Weights of a small transformer language model.
Size: 8 layers, width 128, 4 heads of 32 (2 for keys and values), MLP 320 SwiGLU, vocabulary 4096, 1.9M parameters.
Training: a variant of SOAP for these matrices, 3864 steps.
Each number is 128 + 24 x the weight over its row's rms, rounded and kept within 0 to 255. Layers, rows and columns count from 0. Numbers have three digits each. The size before them is the row's rms in percent of the matrix's.

# layer 3 MLP up, 320x128, rms 0.161, rows 256-292, columns 0-127
098:115087114150127087129155111158106131099131130134128118135152135141127138119127081103144108121169142114144134131148124171158101116099120190134156112122110128184086138132171116124118153121172155095137083162138128124128185130106066132132144109139158117148147148152073146137139126189112115144159116147142126142114132105159136086107130127148121151108162124092084134089106139114127129155104
103:131140142096121141135118092136132123143150148136103112074159147113125093130161159133136106126083102083146129164082148149138120168135119133160167110152135106123100099144181158149143156123107119179096126121178104125163139121155135162149132155169204083108113112160107147100161123120138131075131133113113119114151148102151116116134110103122118155132126138147127113155109085115119138112119
106:107134139118137118109111154121080117164163152126181099121150100129094132111114157148113102130187112162136123136126177107102127150104121129176107126146143108143145111169112085102123167141101139129119141141118138119138133113153109113152168150162139111171108121129198111163136150106160090141110104099111147130124148138085085155123124173109113119144108104164122119130122156127090088129104
103:201163156131139169167153094085103171150159124119116093124154138102142103138131143120130118132083152106159101114156128121117115107132105111121154126123158127131100106138150110149103117112158132060142127153152135120135110149159121165129140113096124093130110112130136144084118099114131146145132119135061140126153121142119113123144102117124141119081090129140127074137158141104063106111152
092:114142133145132162139128099124143134124131097100113068112100141096130178145052099143109136105134143108131132143131196115191158121116170099151137059118144125087161131132140114126118093162112126101127113132115092147151157158153141101121147124130127147120139118156128109148098124119144171141111119128144073145149113141105087108120114097156127101128116110100129154136129113098116106102139
100:126151102085135104133104140137128129158115135140107137106133094102164132101142082096155099112124106146069127139107184153102111098089125139107105081124131098069174153137150094113077159148155118134114086130133140088113144121127128122113109130106132105147110114144119138142127125081116133098097155119098121115159083128097122116143168159156132141071154121132106127135142123107104100143145
092:113136135123127118094131140159114120152127134120106169137133123091157136134112093149124122121153095123117105178089139104140130099131124150159137159151104088131160141119136107155148168098125095119121119135105124125150114096130099130133147189122138161113085095078134107095155142160133106136138167121170129087166109134127131143107113036098111129161129104105173124142107093111128108119102
104:129097096123122123136121157120141191119160147149108109156140112105113116142104138100100142127112084097138111115141148123124153113104127103154168110149102074148136092100173127155128132088146107117150150104129097106161170159107138128135115139109131144146137154074119118133095187137089123088147092140122103133195140121144104164144172139169137147106131132164125110114128151125128102131101
107:151127121103137146154142115113132123108128174097099138170099123106159089125124151088107092163100100125105100119136096134125153122144158169113157091165129142116096122136118137132114132152158109125124115167192119108075131160075085091142087153095147105140137142100121131167104131118097153119105118135130159139150138096108105117160162120129178109148150095127110143120165153124142115110128
103:148139138096131162118091148117108090112111114116154126124067139119128131170171119120135148108130167158163165103134137117099091115128157140178123160131107113148138125107104134117172137105160115176079151152109137136122141133152104111112140117172148146140086147167119083156128117129166186139151146133145151129095118180165135125095121135143124154121135159131100107115149158158123093126147
110:132132125165091106113144132155135083145137081101104131129124118109157120112125136108133133119102158124133115149156131165173107113139146135123087180138114121105094079145114135114099142103119123154142052146148164153150122157134117137165123126168134136118117148134084117120137115149144084162124120094126114105157111152076118128119165084116126127138176100149159149135107187102135129107162
087:123096119080148141111126081126156133094102170142160084123152143149123137093123136159103148124186156165119164128130133111125125174156128133118132146134155151126150133151101114133121134120107140146100115142157141053102148138098093109098129128160151103179121132162120156150109088095116151123112107133138173155154161127134137169109129129137191128089122123140115135165115140155122127112104
104:115147117131142099105155171122130152105114153092146138138141089107117111140156106097142140085163146176090133193142112142111104109176130164168144101152133134135109171158132126108134095121150107104159072119162070125129096112157097120140111128143147142116127146111158115132110092152125095157150109154115148142103136143134155145120092136166147113131117168113134123097148147126133129102082
101:116073131141162101117138115125141139102119129138087149159103143161134111149120118131077123109082101095079096133137102127136139084151130141142136149127170092137162142142122137120173092159144147145125137114111139083096144135096133128139114157119122078137110132107112130120123127138134134101125158136131130158165118176114103105093167093087078153155121125139151100109076137099173095137111
093:129097086134099139166107137138097143104123091145110155131156164125177105104095127141142122139126136102133099130127087151099146150115144140133169130169116137154155150155099142106143161107064141159103153110096158096147119144090095110125154104118085129128141136115109113136134118102133087133155106176129112119157104117127146178104147122139082085123112125122114096144159148136082132089140
108:107119123149194146106117139106117126164155121109113120174110103159155092088133132151142075104138131126110101124133165106154125122115175165125141155138113136136088105177126134124129127128141101130169170112115175144144131108092106121128121136141143109101159121135145129061103118123109133124112133098119145140155173131102138168089097113092126153126168164142160115127112098130137147084164
113:180130117128071138140129111167106111142094128168120150121102108152119173140117137138136117156136118163126129140148148128118079093098110129103168143124100167166148128130142144118160128110116130082168123194164153167129160111080144120095151139093165116156170114154179142102140114123139119118107151121133123124154149133144117153123137111126125119151162139134109094144153151172126162128097
104:168154117133105168136110134121161132115140108122158089095130141122165144107171121100128122131126088122162094160108165109137128104106133151164138152149125159145150126083150181087173127146114133133123144093154127143119113141108119156086110141145123102120144143123094135133128119098061153112140144143097108150126135108192138146120122123161160086121166147138091126130069104125100149118146
097:093128096137127130128112142178084106107143135102150097192103155127113103104146139135091108115115151130137157073131160116151134135127169116121137087148137160121184148174121130119128147138115132116141132134112108135138109141150123139151118152126173075101109119084158102109088104129137132153139185160128146109139100111149150103132134115089141062095120138130137136158100093143130122126156
110:099173118144090170110135084137135124114125137111102156117169126117151135151101110132141154118137086152160117117144124112072129096120130130152137100159113138132162100160116101110087093154085123080161123140142145116153140119145121160103187090142106152132119101109125122118098165129105119097084175155152095136112080132134132113130114138117132084085109117155130164129145114100128140158117
092:115106133161120105122134215100150116166157107133109109145140141147094137147097152135157175108101107119132084166098115166147123141106104119119105144109150119129133107122164100197131162177136158115113170125108095143142133158169133156107106173146149141135097132108080117141142108130129128146149122142127152149087159103151120157162102114142130115105127150132151131131140150110122119102122
093:120109128158168145142139112127121109082129083111128133134119162148104106211104166110121159098102108094139141141135115139166131155124123149135129163114110149145091110077147086153127135154126130144122155123108152138105071112163143122118098146158133129149110155136097117104097132176133159151136133096127134103063082128112111123148092123123101116124119097112120090154148123126120141094156
097:133133105134085101091120143147095170121153143116118127118124135113120071164150139097113108124093118111132168129121154178132152148146092180127136088132122161102123141164135156123125161179128147106124171141130144155109146165110174126121170099153143107106174133143116124171129175143113120162142097156127135101102127139173131118140116124136105107117152121144129136132184108101109104160101
103:111124102135136081100146157143151174140171173131115133110123128156114091123148136138129101162110116146134147150140125101131138153141087153143086127132164100104131095131170142109161141123137147188106144083113143169135148132104187162154097133080135096134129168112138086105160177134137159146153110134100159111147144121131153166153142144156146105113130105144143136123127148129152106112111
090:117120140115111155156124113112136102130112115099103124144102098155104148078096132137154155128175103116128097134130148117090068145147139147108120089105103157150124118108131058112122108142141082067126113155151142116115127131142074136152125133116147151128100173124111109130146144120103113114171142082143129149125150153086139131162123131187144139135149167150106107119159140144173139151143
095:152161195125118099136127136142125125120103113158180144127153138155101117166160102101123105122121142137137120131153149146133177109130117138093068135136109116122119122139130111155104141150121135144125151098111129177149116117105106098116193104153103156099132155143108111160156164128137125111087135150139137184098098151100152151127161122069118115088100163111135148103144105107125103124143
102:137099118084143134132111106103115150126118108104098115095100161107098105095130146140130142155117166127156157151131161117140155136107106156138138105120114095118125157108130125111137124103159106077077134113164127116158132140170133121142148098158121171137154087143108161128119143087143127137112129150113112090137150129107093181140128155064137155100109088052095101123144103137127135127138
090:118119131130108112114092102106166104133164136122131141133102148143076118120118140131145080141150125115083191135117108132135150113154155156179156106141081127096146134168162136130166147141116186102098084135162120135169098159122072105122112149163170118120122128125155119105101169139163077122122141098138134155123110154129111144103122139122139137137140099104111133128129090157126130145144
083:095125148121115107107125124168117134153137122143140087125107129098123117183119144095167112124119142131072128125099114135115116174131141162167148091092057107125139160097118136135093130126089139143135091138127098114109114157142123128105124140122148153124113145189149174130157102116157138111120129194101115128119110168119092102125131127162099162173146126123091120158153145124124160127130
095:124158097128134133138156089171152120181131142098133106131149145111128109093139128136102118114100109131154134189125109127132151143142104118163093144097130118158126109181156156116105107150102109125108122121170151118102140121106109091138134129105170121127126174113126117172170123096115175139187132103122131135186130110134088115116159154173100121113132112133132180144120095121170114116117
101:150083119115099117142124119102151141102143107170116128169117145149191126162074135160186169112092144161151102107089155161112167144125131094117151132110148108129084135124128120119145148103172107119132125139172144152125106147132134106137122121111147127140121100157116121127172152129124079125119150156135094120102145077135145122129157162117140139190152106144120122149125125106124158126170
094:139111109123155117169117123173146125195117155107121136142103143122155126123138148117114091106140120106119142103138160145087115168158146115137103118107132172150106138161122149143141124154114157108144135182106125111115177123112177125119138134160125126137123171154109121166136170127092141180144146089094130149124152179112097166110137083146123124132112147117147064147108112100129113120154
091:089102099128146120134110145128099132131160060094115117089139116151155114092127147113147132137137153128122108156095161140127127139160118118121143175117132171139139124116141149145163170102121127137134145102138127174114125133138124157151169119117185141097131144137099155083148138146112109127137134171096125152114129157161130139093080139152072154107102126099141110177115085084107151107110
103:110188123125118130111144168128144178125119078093111162119114124143162103119118101114118139103134154158078109171154121135155093093162089174095144136134110111130131160133162115175127171160131113093146118151151202131135134138169106142117149114126143124132134151160137113117123088140127121109106147116096140138100112118104126135133127124138154108106098098127096124152128088094137125077127
113:125137156162108147150150109129134144149058103156134164068125129178106193147098124127112146160121126063119150124107127099118147181106093126137153156110105152124163146102122097162155127126137121141130161129087170107103102144099135134116119171153107126101126167132127189128124156117125119113135153133139130135089118099159152096130111109116118117137153137098122134146111110118150129134129
095:111143137133133117103116137096116100131097083136114115108139110154085141143109121151136136176142176118122097121174096120159154143098121136147124144057128120135082098138105087149093143164119084105101084137175131134131165131161132129159117126164130125096148151097117102131105127150151102147083096139143114112148135139126142159162122171156121138126118119172154177120131146140097151133123
096:129116159151168111111137101152088110151143132155131116150150143110115170111111155173156118163147170134139114106119166082075151140166130125120172102110166152145173128107141125159119134104109176110128089114146135127133128114116115152123162172147139145157100114136105086059085088112111102150123133133099144130132130121097170123106109117134116117134159108154107108137101116124106156145120
# layer 3 MLP down (transposed), 320x128, rms 0.182, rows 256-291, columns 0-127
094:102116123157146110059156108122124143144129185177113085140115149140164077145161070106142125164126138126149085144099128148103086134121134121117098123109143122146142108141154109164131168164165125110130114136098135129133141137136073082152122179154112129134109132128143115140121110120138164154122140089107106135155125144112114130110120135106094138103113146114145117071157101147137160145145
100:144087150131132108120107156127123147166170151116140127157150135153157062102132135164179126121165131086132153146126131155104113128123112092110171141123139164130116141158091145135122162128089130110161170095146140144137154119099118113156085176113149148123153162118119136155104112129101165133146106137125135124120130090109078139124125122174085132130155160173095091150125117167139125133125
103:085111130108108106162137112126149167116142122143154130123121084135118182076108119147110107109147139157172112132134147139139164158166136128123163088186132153145160135126099170151181097154126108108168109119083154127165181134119152108124166128156152105143136133135119115125102101126121129081127121132104124156119117130109115136128115152152173160149117139152164128130179111159141138143121
110:144127146150122163106137103108131123126141138090120090134134130111147160121109143122105093082099150078096125171160121129161105102149108116161118129159112148140129121159142097091159110111173190095123094125133166170094132162144052127140140104097128103107135098142107138111157133117117129129117106111164116086142105155131120153126104116173132125106151126080127103131144146169123117137122
095:139127136110141130129135120099127136144121141112136133152135111154134242130111140150146150124137136129116143132138255129135146134131130138127139110131118130126115116129133120137141130126134145111142123127138135119128149127135091120121129121129145130122103131106113091127115101139126144120130122115150114122134127126113149147153128126142083114085129111114130116121133132114101137108146
095:097084147113135112155094140126118145146121127132126135123135105105153206148116100098117106149144164090073140138122150137178115117088157116145118116118101170090129134138134142145120160119165100112107125164142122108125101122099148112135175092116132142103095126120090134096151156113092117151122139128103135129106131146083144111170153140132160159133114149105058127106146137100118106094116
093:150118114134130135146119128119127083095180104122131156114077104147084091147138175116094122149138189105126136103134211121099106140121098116118111117162124161131153075122153139131127115170118155124131128159142129105139118117106158150166116134115133123142195149126105136158118112115158169147107133115157149143126138129139156166134108156155137114125165161134096106131145149123106134144101
106:099119125167099154096115150129110125116152110151141098122121100110205124141149110123130124150092151085100106121124104121129110101144118131121156125107136123139114107128133123166146088114120153102128088143137116150093102087084136168135124111125135105078181111153097164138181125102139153106159131124129191122114129126166132133105106119119072119121133120173130116139103104149153161094152
098:103107109108092165098105124116137100142122141132131119120136135155159255113130120105118155105159126107154116168119130143091130118129127152151119148134149093115156141094164103099111163143134129170108119118135145152105094138121162125120135154110118145110121134105113162142123136140149114136119126143088153111108137090141136096120112114131069095144092148122150139115085148133157147137105
105:150135148104147152158113144147172174124084124120083140091132088110131087124110101152113089129151141122119115122112126132130099136105115118155163160110140150116106128082136156120147144088143067156154109166148117141153138150135106094139144164169115144132117113126116142110134117148103108102130185177136102116157151138166102159155104143161143177147147149104151137114103148140140122165151
107:134138127143148126118186134147144117114130084164112130124134154151143116091122127122140128148089143135134160145151111107148133170137129103125171174144102118128077124165087156115116121086132105163171126153137107101173150119118138138168159107149142089106123122155133158116074092136133146110135086174184111084138136126118123120117147092140187134114150110108115157129141145126128101138158
097:108131119137166143127152116119137181102132165131159153121123144118127000153128145156138104144174108130114097141116152148112119097124098120155178157112139137121113132142128110112135126130135133107126113124125151159117106136112149134113160121126136110134141089075114130123167136124135134101099128107177162116154114138115119132109142128141066148155122147096081121151141156145109113163116
105:142137107125127109106122142095111071119188079121112126159115149115123171113103135125131130103098138188153139093174100140084126132133124121170132145103122121116145112127155114093115103116131154162125171123120139113139093133137130161152115139095104118123136120154141114151155150092130152107127157131094135101191120113100136109154149117119054126136136138107149100159152101121148170089135
094:112131141149132136135131116143114140120111099125109117159126111136133078143084095168141120100120126133136134072189057094129145080138137082117151154113102124129134124136151147124130150152124138149130107137132141128080143149092052134163143106141118144113138113120122140158109117109105121133125114144129122139155103153139141137094088127138135097076136121151131135147174141093120045139135
092:089084154135132115131100154155133145121107148114090125135153130138164104115102136128094199119089121077099118079112161126154174164089145139132086165158120160135123103123139135121123130106128096142056167089092120135103127105114173122108140129144132135145115103124129123124196133129129138134093110148115132125148122146168142136148145126137088122162121119137122100136120147171118124128131
109:119171131176113147132189144161100146093119154158125153134137118132129086122189135110132116134140160155110110147093164099170150164145080114120133130124094141104101140154106066134100133124101124097127122117137188140109146114134113132144181142182146155139125115141137120106096126137135133141157166103128112108139153119120149145107129130109138092152131165142168138128127111160173109136131
108:147155175152114130143155131112124149116103134186138074139127103154123062107119126128123106128076154130172147158127148155123146139080155106143134109110103172154118139160119121123122105146107151129162134109149102140127144162130129118125159118123095115109060092103137114141119129096149166124148115127159081127113141113094094135090152158106150130145161136154130104113141084150163132148130
108:140153105169115116199139156117132165125100145197114116129137136155130076132138143137149128117108143128139118105121090135150149095097082118135148142086101141121119134115150118130125148138081129120101116168139124105124127117096141168126115157153115086141132131136097143170124157123145111130207118118115150155121139079146133129136094099086089144150123125182116097124122133160112132126103
102:156115134132133104132136119114132142101118120116125130146149147137118238109122120168147157127130147131130138156150255124146145153127145127133134099155135130155126124133138110136144131133115144093148096141122091121112127123110114135128120112132150117122094111096125113120138116125142138138140118143164148144113121098124159110125124127099109130130160144136142117120128120110066129119133
118:119170123129129184118136086127115124110068129147153128102134094121141108108143149105147185128155143155121146141123190167119084157120142139113141116163118125142116095138118108101099077118094154142116155133130118087104135147069119155114183087138127112133133170104135106126094128102153113092114166091154124120133133135110107139088143129113115088167099135115131128124119108155121119114131
094:147102103119158126152088168136108108165128086117128130115135167134117200124128123134119171136123134143122115137135141138145127126090122164126111164126162142146113095135123127126171158180103148146113126126105143131139118124101157140156109159135136145102161107153136157147110108165113119146216129133119148152108059141143158104155141106111185159136134108116093115129094118102102121133121
094:101107120127130119122106126112131105119130117113170103147127100144104110123122156174125149106095130131145123155179089146178103144157113110158130188134123161143161086133141124119075107120090194148140129124112112129147100148154139121155165109099166145125091114104102133141121177128105172180111115153111142135119112109084123121117121126095147145157130107149104170130124118107122104087115
092:147155159122138151120112146127146136138101146100132132140114122167138067151119095089105093097126132126108191143108190172160148140136092124129133139149161120149146165127078145134143162103126134130129145160132133165118127096086200118165119137135150117113127118103128089138156119105159157094129117109123106138144113115114117134105088156118093160090166164137152114119115112152145122120123
101:148129169128163111096138122104136065145134096080143141111122115146123110171157111117141114140086157135106161151160123103129157093102151158143103129155136138103138149118109156126122127111131145089144137142090126103119106147154127103111083113124171159171147098135142124196123142101109129161145130123093150093130109105154139138105140136135139090188118145151083152120118154116147122154091
088:146135125084112112083106143152133127114153130126092152102114123147134064104089099097081134163187148095137161124119125158154140130125106108157131156098168137163134124142142164133104077148122093137153115146142115133146135090112127130118141133151122123118147142104138093148151098132125136164144123145119141105134111171193091125156133132113170118094156154119118135118112147118106102084174
095:093124077137179139157080140133118158150125123120160124131129100109123148134126127161099139161126133170154082145106137122135107120105106124130145107115121150073111129130103144140131134121132118086125105091113175091134097149107079132133114130182118139126167114140130136119166099126085140165142149118130122117119151169143144128143057174116143153158128106143167130163096120101107137094159
089:154136087119162125118121111135146140122171122086130125140113138139127061122128147125144110158111150111077164115172154100151145117092139128091126132142126118154114088145132147122148138147122166178134076141132145166120115134115139137088120134153145105113078136171132077155146124148146092174105107124139160114126129096104183143129125127121140169083102147124127142136147101104179121140128
090:134105116134107160128177094102123174121123120130159120130122085129102097121122129144129128171149111143105124117058101121170118099130110118160163166166094129110161094165177085132156140082125164081127119112128138145137101140101090101134135105131105117128150180172175126117118161144113106114124107091119141110119098146133150108146113161117132120125133093111109112145161101134118129131138
083:148163110132120161137133131153097134104114146095125066149113129152163118125158164120094122078135166125085110127162184128159145110158134110103135175118068117126127126110145115100138132123155150131136096133113168170095122129137146146135153157149151140111097111162153109135114109157144131132118135125114133158129184148090132128153111145157083113091160178150146139130131102146118155153150
091:106089102111123114142121135132121079130131155128115096131137075109144133153131124131159161102115108115109134120134086090173141124121110101132127129125120136122132132117149133172163136104141152056123103154152112115154105110153086142096124144150121147137156111127127146133102121123102140127194178145117177162123080134138123113101163124155184093169116145138134172147156098130151108142096
098:132131111093111139142144147143133137137140110147129107151132117114152150086114118069165141139108097100100138137101124091110119132164073091145129093104133148122159098093098088120126104107085143125087136112148108147140106095152107096140125091112114138140145124104112148124095167091105110087114131167100106126149136150186100180153136130119155102089107175152104133152144111114116127124152
094:128110116145128132142123123095120096090083159154148109128090152165098140116108122119110156083134105108106126105153094116151135131110132141095110131129130160177177084123128151131122160147123186091162116138130125180108109108098140152098097127142137139132127142100086193142105127129102143115097155147128147105151123112110156186127118090158162104138099101165132147135130099138136137117115
095:130111138126117158144129123094131127128151152125122126093164126175112235083116110113137120162153074152084084132154098146147120127090156129122130133150118155122139093147152128117098113110132127143127102131130123093137143126104142098145172147084157141112111115126139119093114109167143130143123118121170109124121095114125133103149107091159069145109114109150139143104161139126146092139152
106:148122121117086145128124112126124138137106120137098131141192135123132163141061131154124145096081163169119149165149156116113124105162134117208135155100130092130123097135168087127113090128098129104127140150165140129106116153161134147137156159118147104081152151107151142126130120161130142132157108149088102157090124158104106112149096116160113107128135110131151114082129145138148130135118
107:099113148138160142161118106129151144120147152112120170106124139122172083089141145097090099108116126154158082131130137161161089107152107103108131176125129093127135109117130102144175137094137104173165126157135070156145123174141119151125124067116146171113107128119115134101126138156143141150144130154111142178141135109115091126102105164125084112163127104155126151137123148136120142114139
094:163083117118137088142122153132104135109150156129135128086123155110110082164162128128139139084137150176128139082105108090140103154098110149096151130123144141096073125167129120104120156098094155124121132146168125132121114160136134133154113118143083151118125112106112152172127163157128103086084120114131098110134130106117170143111154112123078122160081126150117108138081158138117129131117
# layer 3 MLP gate, 320x128, rms 0.154, rows 257-292, columns 0-127
097:123117079103118144163161147133098120161163127131135076129113104127119148155139136106111160112099109119116148178124111111098135120078078100131107131127119110128117098132122097146134129126138080183079118127147125155108179129131156121125143108123142102091151094143157139135124136100104143121109119104146093106098113146158134081134150121114178137086114142141124143164173102181128099111140
105:113099131116121135130164141141139155156159155159163124127090104113126125152120147124125136112136074181115131122157151134167098139161140148169062096116146139141127139147132122097106146140128103095188117120145128129121164100069130086136108104126132091112111094107148086137162171159131115109140108103089151133159144114134143111146130118131160143092110144143145106113179114101139105099141
105:066113150083096140150093119108159126075119136129105131127105152119126160082159139092097137082125125157072099134147105118111131180133140130151094130123119119104128164121082110135164115119179123131120149146103112145100136096136146148140156112125134146124132135132116102153137155133125122112156077118178155121132120119117082109116129141159169175153155090119136146133144089133124152105129
086:179154136132136114112145078104160162086159124124145144155159117129141138121102124126131159137122101100143154146123055114085114124172124139089091149091147088180108086129088142139113118148132126126136136143166158122128128109124109121110091128111144133147091125147117096151130118134107151102138077104115168114103150129115126146123133194119135127163108148144105090133131158158122150095131
098:153099110106095147141157141154150095091113103101089132141140088149139119139134113139100134119160109114135156139132104063111151167138137113147117140132122160135095135131157158137128167134142167152163153158122149171098122104135127119111126125161128094179151145149125086188149123148161120123162098089130147123134129115132111132096192116112139109122094134092103100099127091139130097096113
135:174114119095085183125102169128130098138167116090149145110088117131144115141144107130126148094140161132113155082111140139101095150117114167136136137133093185133187097122118156094146131129122114119108150132122156089097149128093115163156135099139137123114139182122133137095147082145145118133150153095122129121127139150138167140162107110184154126117139157128102116144106119101110128163125
095:120154110084102155177100114110151137158093139132143161114115126167114169131138139163147146107131106147152164134089121135161108107158162127124138129088155140133146089131090128133112158106106094086137135114156118153132139080111146106099126136120148131166103086091111115135128118116127146109154184122144157120155143141091125147083157184079104133113122126124106128136146093082159119131126
105:121149133143124091139130154143125120133144125108152154111130125168103115150127095155125194113167128133122121090137110135160112124126078149125135157118093127147180118137100084139125093138099100106151176141112168130176139080153134147149129089129099115134101185106111100133153129147167132136168159142191132113154156174145161129131144094114150122130095116113131124144115125133099111128151
106:115133162123103151098140185092102125138148144136120096161090183090133159143121106141119136103110117142107140120131143140123126082148150083102129097104144103135115122096147132115135113113103063128157168129117160131125127097183152162104110143111120076128105135126126127165117125087147122124143111130125123123130137177175092138168132193154133127109136127128107091155105134108141099147135
094:154090089157095166141171151119144151137109138181115111159124119070131160168119124129123131131085106109134163115117116101130120148144139154124152108158120156172134123142129148093107136179105100099091124111145140089164151131118108130107118070107132115126065121114156122123118086097136149172115144154140100132096096136111120114131119152140129116134149111124103133128137125172142122112069
083:123094093100129167117095094070108142128131121105156099124139126140086144131119104151148172138135136145084163157103122133159127149122078164175107139116103153074129178106128112098107145107125151123094126162130107120113198148071114125118150110090130149120132109146125111127121143143135146115121113117102157130130168170161124127149161114125112103099128128170095108129108121114150116113115
107:161115156151139116122102095146163127152134108114112146119121078147112140128134149120151109138125102166130140147099094134130144145125122115072104091085094096165122114105107098116095117121136142100182113138142151149075114137157148109152109153114143141139096147120151115183139143130112144143105133116155145136146146115133102106153106096129182133115136101189119122156170101142130189088139
109:119172123113120115141129175124141102099120168148133123125151096145134171134106157098118114150136120160141150163113108128120119141137157137136109094113119111113125095078107146096060118129149109164149125134150129124149137114192129161107128067146126110162108149103107145110115159120141084110097097122143117073114112114133114122122075116149116117156158141102088143102158118128122181122151
100:140103122108121162122160190135130116153155146131091128189131154089165111125134128122119146104099135124115110111121158126176123107154139152111128116136121142120134140159172197126126138099168128173091140121130137119127114134110120134131154099076144109143136104148097092155156144130131116154095155121100111127190106107077139141114124117123114160130186122142129154087141147125086119105119
107:148125109061062148145158118102139151117137118128104101151092119118098153162120146133139186090100110108142159072094114159105134117118137139143129154144119088189141096124154110146142162098105125117156135103093130135128145107114123117148129109137145146154110124114129121098142085123114130087119152131109084126093168140152115145146113117112160123125139118121128069114095123112116162112164
102:144131144102080144108114087189151145164129135122154149116135085101131160114082154172119151118092112160138174159117138093149116100130115140113097129157093143116138136149095119098120151111117120175116151127127148148103154141172129118125114153160136104149173095106134162089158103148104145151141131105133128080127169103118135119129150135121182107148151112128152121084155141118156125128123
098:120145156124106142124098134130135114121157134125163135098150077148095171107141114143097117117084130091131103130107095119138150141092162148140162140123142156091108135162141160115100164156113115110129172120173126088130138144092167110144162093139132168149098092140157123122099098131165151114158134116173138126107118157141122159153139172115140140078123079127157108127130102138130092120160
087:148130124126118151113137147062115086119141144134100137135144120127145073121139137129149135121110144121133120132153048136109107145156133121121128140116143130139101130091134147124119137163154159133122120141139151139144130119125169197124164104109160074139117080106127155139085127141096102112156113099173134124128162205109113166113144120132124143129167114128077114134142126114082144102114
091:120100132132137133146113122117127156125150119099114103140108149118127169111128124124119082094098169157124148132173108152102163165159150122102146097132142101080107102138130131162179088106098151170124125157140136092062142126183158189128115110155103101135157114134138111108098142132140121118115103142128148107135145141120107148146141156136140089111102115077125151093170136120144124110102
087:157142120066136149153092108164122096095145155167151113121119157063104120108156089121157120139091147124156133128166118101154154115147133148117137131121090135109116126126129160123111139094133099158164106109119174152138132066112104133151105116093110122120129110116129106147090138132140122146138120100115132073157135157116132115138160095092123142154154089105092127140095145128112182152121
095:078152117127136171120112110157153162153157133111106145134146132123129144093110145144138167149094121165167124148157130126113099093123110117160112128136103143127112140148140084116126188114193113134160122088094134092144148158129117165135164121129161138110163165123139097132134084097134108086156105124125143096136131108082172097129128109091133133086100149117138118133106157127155104138117
100:120129077083141133118102152150106151159144113097157121152099144150112113166147171096119132100116116164109166143101158152104103146157162149111112111175119158151133138148146125079116155129083151164126150174124119169118128165153176113123133095124115113102163155133138116134152189126102096121145099124118139111094103131135117149152149134156128157118104137154140105112149090156118108132111
103:103079110142165168123152125138142142179127132098150121126152127148110089125117115145133168103085117138127121129152105111150098175115089131134138172162099103102186147150160159119105174134138152144131156089086152148142122110144147130129090119126123118140143142130155118080131111122119116119123123139107185101068110121149117116120140113104143063118140109135137117136117160148105092099115
103:140140131165120159165125092090094095125098120165130165129093158148135144148109126137172138126137109113112126133121131121133108155106159150163129114150138155157150129145152077132145138114127167057149114163098162116128117171121135142142089098112137160137147184113139114137110117154165095113146111110146120139155136113117160136176115150130131141158131095109074176161107123139130129151093
092:133153154072102160083124164118125074114145142141107146118090129090097129104142091114141144104122094122107143132150095095075134137104159123160135144109127121141183099101190109088133099103129072158147129161134161111076117130105130102122106099133162098093108132104121138123098119135119136120127140120146126149158135120129155110160126105157122127146119106154114115151130091131121167130108
100:141084118121146090134143136166188115139123133123142156107120131118133127143174140101115115157104171140133157107142133146117155160116117181124173101094075107130158140133102114106139131117137125103156118167136126142113152156144172118140069124100135174147140114127100163123149141125147184132130127125134142130146147144121074152087115144126164143133121117072093088106123129171144111108143
095:120112115136095119116078127070116122127141118179131141137126139110140149125113132089140131113143134136167097089149158172121115148103129092069124119133124128118115110136139098148115129159075079162100171096114118123118124094110130146151160114142152146095094107076098120085156123068115108112141073095116155108121114131127129151151113100126133166144108157111108132098140150141151145125140
089:147130129123185121129127133160130176121150152097162114117105165125102120143126084150078171142105119135140102118154146168099147118063100144116134106120136109126150164076149158122132092190166130144120140105134132118097125160108127104136090122121170149128128064151099147125128123162135088123132134116118132133094122173111105145129126105122097130147109118124068116125143132120132149102143
097:127128145130098132143082142152148120106150084143134117073138129123100168139116129102083168148106171127153119157101138096125095148129142110134126145137128117121102161102101157138090118137104126144107147111084161141112143154085143148128127096095093163110162126121111131117131137137060083111097111127129089108153160080171162189167117127119139104119155116141122124109133136144131131155126
098:113135164141136192092145163116133110159112111093148169106111136118090155124116138120136115110156117088156130188128083129110127166137175151129104109125100153123095135125139074106096132126124107163127148121103135093132113139087181133091132125082109164134154119094170143142077118133115161152143146122127144154134129129103115117162136118140160129127148108103146159136143105139138085120097
097:147157116113124173189110118082134142065120126133109160161164126105116126115156123140124159117114107117134136125115127113128145105137103154099129116130108145132128113128038159128116135136112159117140112100170132138140135107127107111175140152140135147152143130090174124126167093118101143129161105191175162124097148095124146121133106088089129133119125150080132128096127152127118104144122
104:136159122154138118131088112129095139127132159165144108159119148140097153126136104141139166134116132105111182118136141106145140086141106155092107111125151114158115143162134085146091133160142115152074156114076145146115120156127092090115097102157107121100161140132166122108111096149148121123137111102126134151165139097088143142122192172093139122167152173126107112109137154142116155133142
096:155143119112136144090118116121102093136145138114177179108138129143159156167150164111175209122131153126142104131174116093140114170113123103134137096147110162117130127118099117123106083131102126180127143122102139136130099130077107136160120129116108121108112147119097100095106132126138143145121134112170131113135152126107171101141114079124130148104143132132110106132168107164119071115152
106:119153137094123153154125090139131090130118141055109122183134114128128167130132117121091098085120117149130111114161116137109131110120123149159122134162097095163145140086144125133158121154100154104144127179159148145116194123117092130116103120141123144163128152151143148072099116150178119141157086159156131101113105099099083123150134080126146125099133134132131137109144110117137137121139
109:134156141138128172146119095113123116132118136144134118118087133095133151104175141109105125113116084081152132154106154166092155142151136147136133116168091094167153107154127151142101125160131167137124167090076145132117153131110122111126133148109122121144132074151102122095164092111106102085175125149173136135143156156126108179128105126114151153135145139155111114119143133124136151065128
100:104136143145110125133083162177148094173128124118110128190105106134169150090155116117103107108152121131090159121161152150114090125156095122093126102135129121128145178107106138123163166141121121118148114120141135075089136132146145115102143142103162152154164120098131111141134140129116070141177120106083144098146175156151127088119135123117140114108095143166132128144123101140126140108125